{
  "norm_eps": 1e-05,
  "qk_norm": false,
  "lr_mult_qkv": 0.4,
  "steps": 4001
}
Each number is 128 + 24 x the weight over its row's rms, rounded and kept within 0 to 255. Layers, rows and columns count from 0. The size above them is the row's rms in percent of the matrix's.

# layer 12 MLP down, 64x256, rms 0.421, rows 0-63, columns 128-191
size [ 98  92  95  96 101  92  92 109  92 104 101 102  96 145  97  94  90 103  98  97 104 103  99  86 103  95 106  97  90  97 104 101  98  86  97 103  93  94  94 100 100  98 108  90 105 103 101 101  97 107 110  88 102 109 107 101 103  98  99 105  95 103 102 107]
[[155  99 133 158 121 117 109 140 136 117 130 118 119 162 123 115 136 165  95 142 113 111 137 134 157 150 174 150 113 114 129 154 145 175  96 142 171 127 154 131 131 131 109 117 124 113 152 149 149 142 112 110  91 143  76 175 134 119 133 132 123 105 128 124]
 [114 125  97  66 135 107 158 115 113 138  94 158 145 134 109 125  89 117 119 176 123 136 150 140 115 125 116 166 145 154  93  75  75 152 114 164 103 118 163 136 103  99  95 125  88  90  89 143 149  91 108 124 154 124 107 134  95 139 166 171 115 129 110 110]
 [123 125 139 130 136 134 164  88 114 172  87 122  88 160 120 149 111 136 119 124 179 129 114 167 136 146  97 133 156 126 130 133  96 161 143 139 151 122 143 130 129 101 143 165 116 143 146 145 123 114 109 172 120 130 142 142  96 172 117 109 139 108 129 154]
 [ 94  97 147 141  96 131 136 114 108 118 140  89 159  78 115 167 116 139 124 140 161 140 116 153 112 124 122 154 119 167  96 106 135 125 149 142 145 153 126 140  93 101 157 140 135 115 103 155 127 104 152 158  93 125 144 120 129 153  95 118 131 106 135 110]
 [124 182 177 104 119  86 123 142 110 102 143  89 137  88 127 110 118 122  89 123 130  67 153  94 146 143 143 140  90 136 158 162 141 149 103 110 103 148 128 156 118  97 159 126 147 143 154 121 129 149 133 108 122 137 136 165 146 131  90  43 178  72 154 124]
 [140 154 146  89 146 112  76 102  92 148 138 145  92 134 125 119 106 150 137 138 132 120 121  94 101  95 132 128 124 101 123 125 140 131 112 102 146 123  89 120 169 122 158 138 154 158 101 160 141 129 122 126 142 139  87 113 142 131 161 119 133 123 116 110]
 [146 136 107 114  95 102  96 105  97 114 121 148  87 125  70 138 159 147 115 106 132 123 141 132 118 161 106 120  95  87 118 168 119 107 135 108 152 189 127 150 182 119 152 162  94 138 114 137 125 120  87 139 133 143 157 117 153 132 104 124  94 113 139 119]
 [162 129 156 113 132 161 139 110 108 170 117 136 178 139 129 124  98 170 177 132 116 171 160 136 122 147 146 129 140 115  81 131 122 119 141 120 126 150 117 105 120 112 114 171 157 161 117 137 154 130 112 179 160  94 124 188 159 147 174 142 116 139 137 104]
 [ 76 165 123 124 135 129 134 125 105  99  86 123 116 142 127 169 122 129 159 114 131 110 149  92 142 103 167 162 119 119 152 132 166 129  87 108 126  76 115 120  91 168 133 119 136 135  95 120 152 140 107 124  98 141 132  78 160 136 122 111  95  84 104 110]
 [144 144 126 135 143 147 150 141  56 121 128 152 173 150 133 131  94 142 140  81 158 141 101 145 127 148 120 129 168 142 124 129 132 129  88 110 131 130 124  90 130  80  91 107 161 119  85 153 106 111 122 157 132 143  96 155 107 120 114 159 159 171 115  85]
 [112 142 142 112 157 150 157 112 134  87 128  95 141 108 129 118 109 123 148 113 106  86 149  84 129 153 151 139 108  80 138 165 133 120 129 137 157 138 150 140  88 106 154 154  94 110 113 138  88 149 121 129 106  58 158 159  97 114  91  81 110 107 164 116]
 [128 129 104 149 143 125 156 156 100 139 120 129 135 127 156 139  96  87 127 118 114 112 148 159  82 169 129 146 183  90 114 163 160 121  74 159 131 118 107 139 148  49 115 149 146 130  94 146 106 117 109 125 140  97 160 137 108  84 126 131 141 125 112 112]
 [166  95 175 134  72  88 104 153 123 163 105 155 168 115 104 156 125 173 140 134 151 125 115 109  94 172 141 109 101 147 137 148  96 116  99 122  90 111 131 129 123 162 139  83 125 157 125  78 115 114 152  97  78 120 140 118 129 165 154 100 133 126 102 153]
 [163 128 141 142 140 159 148 113  92 159 169 144 149 137 144 108 156 135  95 114 109 150 116 117 157  96  99 138 139 107 158 147 114 155 105 103  86 144 110  66 124  91 115 152 115 130 123 153 116 105 129 134 151  77 106 110 131 126 153 121  56 108 135 155]
 [122 140 140 152 137 166 135 130 146 115 143 113  80 121 132 134 144 111 130 121 137 116  75 112 101 156 183 190  99  83 119 144 129 136 140 111  82 121 173 116 141 146 106  94  82 158 154  78 144 125 107 103 121 117 140 119 127 133 127 153 107 129 121 140]
 [136 120 119 135 167 103 132 112 162 106 104 164 140 104 125  91 103 124  77  70 135 122 160 141 122 107 123 119 124 122 129 149 132 152 141 107 143 125 121 142 113 163 126 138  82 119 136 133 141 129 141 137 120 146 170 112 119 140 125 111 132 139 131 105]
 [ 84  97 108 118 131 128 130 162 111 148 127  98 156 123 119  95 171 148  84  87  85  99 152  76 125 123 132  99  83 101 113 101  95  95 130  72 157 131 106 111 112 104 135 135 128 125 111 101 167 126 116 109 112 119 108 110  93 136  96 128  69  98 128 126]
 [118 121 126 105 127 178 156  62 134 149 143 173 160 135 108 116 118 115 102 129 157 104 110 164 136 106 119 107 145 101  93  96  74 140  83 118 135 140 157 142  83 136 126 145 131 117 187  86  89  63 152 114 136 134 150 126  83 141 126 157 137  86 130 148]
 [107 124 117 137 160 107 117 163 153 128 123 113 130 119  53 109 133 125  94  99  94 123  98 142 128 119 147 108 134  94 117 163 132 168 125 128 157 136 115 125 161 155 139 159 132 143 101 113  90 160 152  98 120 121 129  81 106  91 109 102 144 115 110 154]
 [142 129 109 147 152 126 147 118 129 150 133 114 106 135 116 114 115 140  52 118 151 119  98 129 132 124  81 136 109 131 159  92 143  70 113 114 119 121 122 167 128  72 156 154 141 135 146 150 103 163 124 144 132 118 125 146 133 100 140 111 106  92 121 145]
 [125 109 152 151 130 123 142 141 107 112 119 202 145 129 167 163 138 115 131 150 128 142 102 130  74 171 126 111 165 151 128 129 146 125  90 120 120 124 151 135 108 128 171 111  81 126 134  98  85 111 123 131 126 127 114 116 100 112 138 109  99 147 150 101]
 [157 147 103  90 120 115 120 140 150 186  92 118 114 102 148 103 153 117 137 146 131  91 125  95 150 150 127 159  78 151  96 121 114 152 190 125 117 178 159 143 187 162 172 139 141 182 119 124 122 128 129 136 152 118 175 108  80 117 108 116 158 117 122 136]
 [141 136 118 150 113 114  72 113  66 126 136 159 116 143 123 120  98  62 148  94  93 113 159  96 123 126 121 163 143 129 138 144 129  64 134 103 121  88 157  93 131 120 109 133 111 153  71 110 118 115 153 146 149 158 116 127  89  95 155 120 130 108 144 139]
 [116 175 132 130 133 116 115 149 132 107 110 158 136 127 129 116 126 142 134 135 115 138  80 101  80 141 152 132 118 107 122  96 113 144 153 127 158 125  83 121 114 135 125 129  93 142 126 120 181 161 143  90 142  85 109  78 165 109  95 155 157 148 129  63]
 [121 122 144 125 126 119 146 149 176 118 126 108 100  68 105 117 129 113 117 171 153 152 113 120 106 136 124 122 101 104 140 113 120 108 172 152 143 143 143 146 141 172 136 135 159 112  95 111 140 168 163 134 122 119 142 135 122 107 167 149 144 134  81  97]
 [120 132 145  77 128  84 152 167 139  96 149 179  95 140 156 152 132 138 145 153 104 114 167 131 145 119 128  96 149 101  93 158 163  95 151 107 113 144 132 124 187 108 116 160 142 147 145  92 135 109 117 119 182 104 129  96 141 120 136 117 120 105 161 138]
 [ 90  99 123 100 165 134 144 135 123 142 112  87 155 121  84 108 127  96 149 138 134  86 148 126 167 126 137 147 139 108 140 128 120 139  70 160 141  80 181  78 140 120 101 104 108  75 155 146 144  95 122 139  94 125 144 163 106 119 122 143 146 148  98 105]
 [100 133 160 123  92 171  97 117 141 126 135  88 109 127 108 110 135 135 155 114 139  68 168 155 128 119 138 115 119 125 133 142 100 106 118 157  94 119 179 158  97 102 150 156 146 143 118 100 127 134 129 149 117 150 157 106  97 171 144 140 134 125 121 156]
 [127 137 105  95 124 148 156 133  78 100 122 117 124 129 132 128 146 145 112 180 115 130 116 115 139 138 125 159 148 128  73 124 151 137  88 160 117 117  88 110 115  96 142 138 142 127 131 130 150 124 173  92 167 146 164 130 179  99 112  88 116 121  96  79]
 [130 143 181 100 102 137 135 126 115 166 120 130 136  96 146 158 120 133  89 134 132 126 130  63 118 154 163  73 101 138 101 138 142 113 121 137 107 150  99 122 109 120 102 103 106 121 131 146  98 142 150 124 148 137  88 157 130 140 148 142 191 157 194 154]
 [155  88  98 106 139 147 156  96 177 122 138 111 150 102 135 104  91 152 129 132 114 111 150 113 152 153 176 108 107 152 142 141 129  96 130 136 141 107  78 142  92 111 142 135  99  98 133  86 133 126 105  85 138 120  94 156  85 115 118 123 122 123 144 180]
 [115 125 108 128 134 122 132 133 111 120 135 128 135  96 103 123 109 105 155  90 101 141 105 129 134 131 128 140 112 113 144 101 120 137 118 130  99 148 138  91 166 102 106  90 172 106 140  96 113 130 176 147 150 138  72 134 115 141 172 109 109 104 142 137]
 [133 110 124 117 117 150 141 125  93 155 100 107 180 129  77  90 165 155 126 128 123 162  97 156 140 117 134  95 101 140 118 147 114 127 119  68 123 112 163 111 137 143 147 132 112 166 120  91 138 150  71 138 134 135 149 125 149 122 108 127 135 177 172 114]
 [129 147 144 130 141 159 129 124 105 115 122 152 120 139 121 129 111 102 125  87 188 118 141 122  73 123 140 119 121  99  77 129 121 116 139 117 132 137 146 105 176 139 127 132 103 142 167 124 141  94  85  86 137 108 108 133 164 175 155 152 104 132 150 117]
 [146  88 164 132 124  90 146 114 164 187 126 108  98  98 103  87 125 109 134 148 103 138 126  97 186 130 150 161 160 154 138  85 116 138 114 124  84 119 152  98 108 148 150 158 112 135 105 140 124 117 129 117 104 122  95 115 122 160 166  84 124 145 120 139]
 [ 91 132 152 103 106 177 126 148 138 132 122 112 166 118 121 128 103 143 145  93 176  85 142 129 150 128 113 137 116 156 122 169 121 102 101  95 119 107 170 114 128  73 147  81 106 142 131 126 115  75 150 138 117 148  92 108 124 156 158 121 113  82 109 134]
 [112 144 136 156 130 129 110 168 123 143 177 140 128 143 118 150 137 123 126 142 152 119 156 165 135  86 159 124 176 111 125 113 132  92 157 100 108  97 129 159 135 171  77 110 144 136 114 156 111 127 109 170 131 140 118 114  86 109 104 144 117 152 141 157]
 [156 111 164 151 139 111 121 148 120 109 103 135 139 139  92 125 117 119 156 131 159 124 106 161 119  80 110  94 140 117 147 135 140  99 122 120 165  86 161 137 138 175  97 110 130  67 112 124 151 100  87 156 113 138 164 157  95 149 143 147 116 118 129 133]
 [100  73 109 138 135 123  98 142 117 125 150 136  78 132 125 147 161 146 113 126 122 150 124  92 127 125 104 117 145 117  97 136 110 124 132  93 131 111 126  97 147 165 122 117 138 104 163 168 144 119 124 172  99 149 130 187 139 131 155 141 142 209 125 128]
 [121 143  90  94 194 148 101  78 135 133  93 106 132 156 157 137 111 177 113 124 131  96 115 104 106 110 153 186 119 121 131 161 141 139 122 100 127 119 132 141 140 143 114 186 145 105 125 119 112 199 115 123 144 161 107 100 167 150 154 152  87 101 149 133]
 [151 121 119 109 128 141 129  75 139 116 134 104 109  61 119 120 139 117 148 120 105 145 112 135 143 161 149  79 101 120 143 129 125 102 143 131 169 131 136 156 137 145 144  79 147 181 155 122 138 118 122 119 118 144 128  98  99  79 121 155 122 144 145 111]
 [ 94 106 146 113 155 105 118 146 126 153 119 135 134 133 113 124 115  95 140 162 125 143 165 145 129 128  85 113 107  94  99 150  73 130 162 146 130 151 152 118 174 138 138 169  91 113 133 106  87 119 121 110 100 124 126 169 136 113 148 200 135 142  85 158]
 [138 120 190 126 150 119 143 119 157 186 142 120 168 129 139 144 132  97 106 130 122 140 167 115 142 147 142 114 118 114  74 138 179 137 160 118 162 135 148 139 102 143 137 133 113 141 116 148 107 141 113 167 110 132 102 139 133 111 128 102 128 127 139 133]
 [119 144 124  56 114 119 125 133 132 135 150  92 117 179 171 137 110 136 145 122 132 122 160 127 136  94 134 145  83 144 117 129 160  87 105 138 134 120 144 140 154 127  79 148 149 145 132  88  93 163 136 115 128 139 153 142 119 174 120 126 137 108 129 128]
 [140 121 139  93 153 126 151 145 138 133 143 144 135 145  94 136 163 134 114 113 135 127 122 148 132 136 131 140  93  97 117 127 119  96 128  89 148 193 132 156 112 137 164 136 124 141 139 121 142 100 188  96 117 129 138 144 124 115 122 115 129 115 154 170]
 [137 127 124 130 129 131 125 134 120 113 143  95 173 112 142 133 119 112 117 130 105 155  99 117 110 141 114 163  74  96 112 122 100 162 127 141 133  91 123 136 118 126 189 130 152 176 138 164 107 158 134 156 129 155 152 131  91 176 125 146  89 107 156 123]
 [113 126 133 109 169 172 102 104 134 107 138 143 105 116 135 109 118 123 143 117 136  93 167 133 137 131 110 115 102 134 170  98 169  67 105  88 134 123 149 152 136 113 139  69 105 166 132 144  83  99  93 109 129 121 163 123 116 104 103 126 143 152 138 107]
 [160 124 127 126 141 132 157 139  77  96  82 139 151 120 117  77  96  72 145 118 103 122 129 110 130 114 146 110 110 165 152 144 135  81 118  87 141 154 163  91 116  66 146 124 151 141 111 110  70 119  85  90 157 156 127 143 149 149 148  97 146 120 159 144]
 [112 131 143 106 123  87 117 114 132  95 148 115 109 102 107 150 127 140 115 149 139 141 157 138 109 159 150 136 116 119 166 166 133 105 121 170 153 134 135 103 115 110 110  98 116 114 122 154  92 130 135  94  99 105 135 124 109 151  79 151 137 129 165 142]
 [158 141 143 119 163 123 108 117 126 125 142 142 143 131 101 119 142 109 122 143 173 121 116  75  74 129 151 133 130 107  76  91  87 147 117 118 167 116 149  65 118 113 146 120 123 125 148 143 125 111 161 126 141 103 128 112 169  98 131  86  97 122  92 144]
 [135 168 148 125 166 142 113 129 152 116 112 105 115 102 118 155 127 117  99 161 122 147 110 178 147 122 137 123 114 132 126 105  78 109 120 145 154 113 134 107 106 112 157 131 130 111  84 140 151 141 131 115 169 130 115 110  99 141 160 118 105 158 187 103]
 [118 120 100 166 155  94 151 148 185  98 105 138 113 140  94 148  90 132 165 113 129 137 158 166 116 132 121 100 124 123 145 138 144 172 140 167 144 111  96 115  94 115 131  65 122 117  86 117 125 157 145 133 160 134 110 143 101 123 150 147 137 123 136  98]
 [129 163 120  86 166 146  80 122 135 139  97  87  81 129 116  71 131 117 121 121 110 178 139 152 152 122 136 124 174  74 114 138 142 123 162  95 117 134  91 122 114 164 130  74 140 109 163 115 114 117 111 100  96 148 125 113  83  62 133 139 112  78 106 130]
 [120 129 150 112 111 135 136 122 129 130 178  74 126 160 137 167 132 155  98 103 128 112 158 123 112 142  97 128 113 108 123 127  80 159 154 123 114 104 162 107 107 113 121 154 136 128 144 122 137 133 127 124 157 174 133 142  94 162 140 143 134 137 110 101]
 [ 88 167 129 142 166 132 113 164 127 160 163 113 110 112 134 143 150 123 151 155  89 144 149 120 137 132 144 117 114 136 127 140 143 176 122 153 134  75 145 116 117 171 119 114 110  90 116 110  89 130 119 135 146 132 117 128  93 119 111 117 147 120 106 163]
 [131 122 193 131  75 142 105 154 142 135 125 124 131 114 146 151 145 101 117 126 123 114 142  99 160 113 150 162 129 166 145 137 139 133 160 128 118 109 112 116 114 148 111 127 177 131 108 168 173 157 119 120 128 117 155 127 162 135 143 112 130 144 138 166]
 [130 180 118  97  56  81 119 100 132 119 165 112  96 126 148 108 148  84 138 106  98  98 188 123 120 117 150 102 130 128 136 165 128 119 145 136 113 151 115 161  99 139 117 139 159 126 202 115 146 120 147  74 153 140 116 110 108 115 124  69 108 163 103 177]
 [175 132 118 116 142 110 162 113 153 137 141 133 120 105 182 152  94 148 148 116  73 198 160 151 127 120 140 113 167 147 153 102 119 139  98 150 114 130 159 135 141 121 104 127 142 133 164 120  99 113 124 144 117 106 148 162 119 117 143 146 139  94 134 114]
 [160  82 165 121 173 172 124 139 128 111 169 126 146 148 110 122 141 122 124 147 139 112 135 110 157 130 151 107 152  98 123 136 105 145 148 120  99  72 112 158 141 170 110 132 118 106 109  96  76 143 151  81 156 123 125 153 127 111 118 120 118  80 120 151]
 [102 136 133 144 138 131 156 121 120 137 129 134 124 159 116 134 135 123 107 149 139 167 123 133 164 155 154 111 138 115 107 102 109 107 121 117 110 122 166 124 106 124 139 127 149 149 140 146 133 112 156 133  90 142  73 150 143  88 154 146 143  97 131 167]
 [163 149 150 114 116 127 112 102 125 127 118  76 149  94 103 107 146 114 127 130 135 130 115 104 118 131 118 121 100 149 113 104  76  85 155 131 101 162 130 134 115 118 158 114 103 166 146 121 172 137 184 129 114  81  91 156 158 114 143  80  97 134 106  80]
 [ 98 128  96 131 155 126 162 165 108 142 134 170 163 146 153 176  97 137 139 146 117 126 166 157 141 146 130 135 172 130 108 138 117 129 107 127 138 135 133 112 139 119 163 130  61  95 114 112 122 133 109 145 132  91 157 119 123 129 128 132  96 107  95 124]
 [132 142 114 102 103 123 118 120 123  97 155 141 110 155 145 110 180 129 177 120 102 106 132 123 141 109 143  88 121 149 157 119 150 131  67 151 151 151 135 138 116 118 128 119 135 140  98 144 167 123 121 141 105 116  87 142  93  91 113  92 111 107 127 135]
 [ 79 178 165 134 146 138 108 158 149 126 132 150 158 136 142 106 168 144 157 161 154  92  86 132 110 138 125 135 105 111 110 114 105 118 135 150 126 162 164 129 132 156 103 169 137 108  92 143 142 110 121 114 111 139 124 108 135 105 135 149 110 147 125 128]]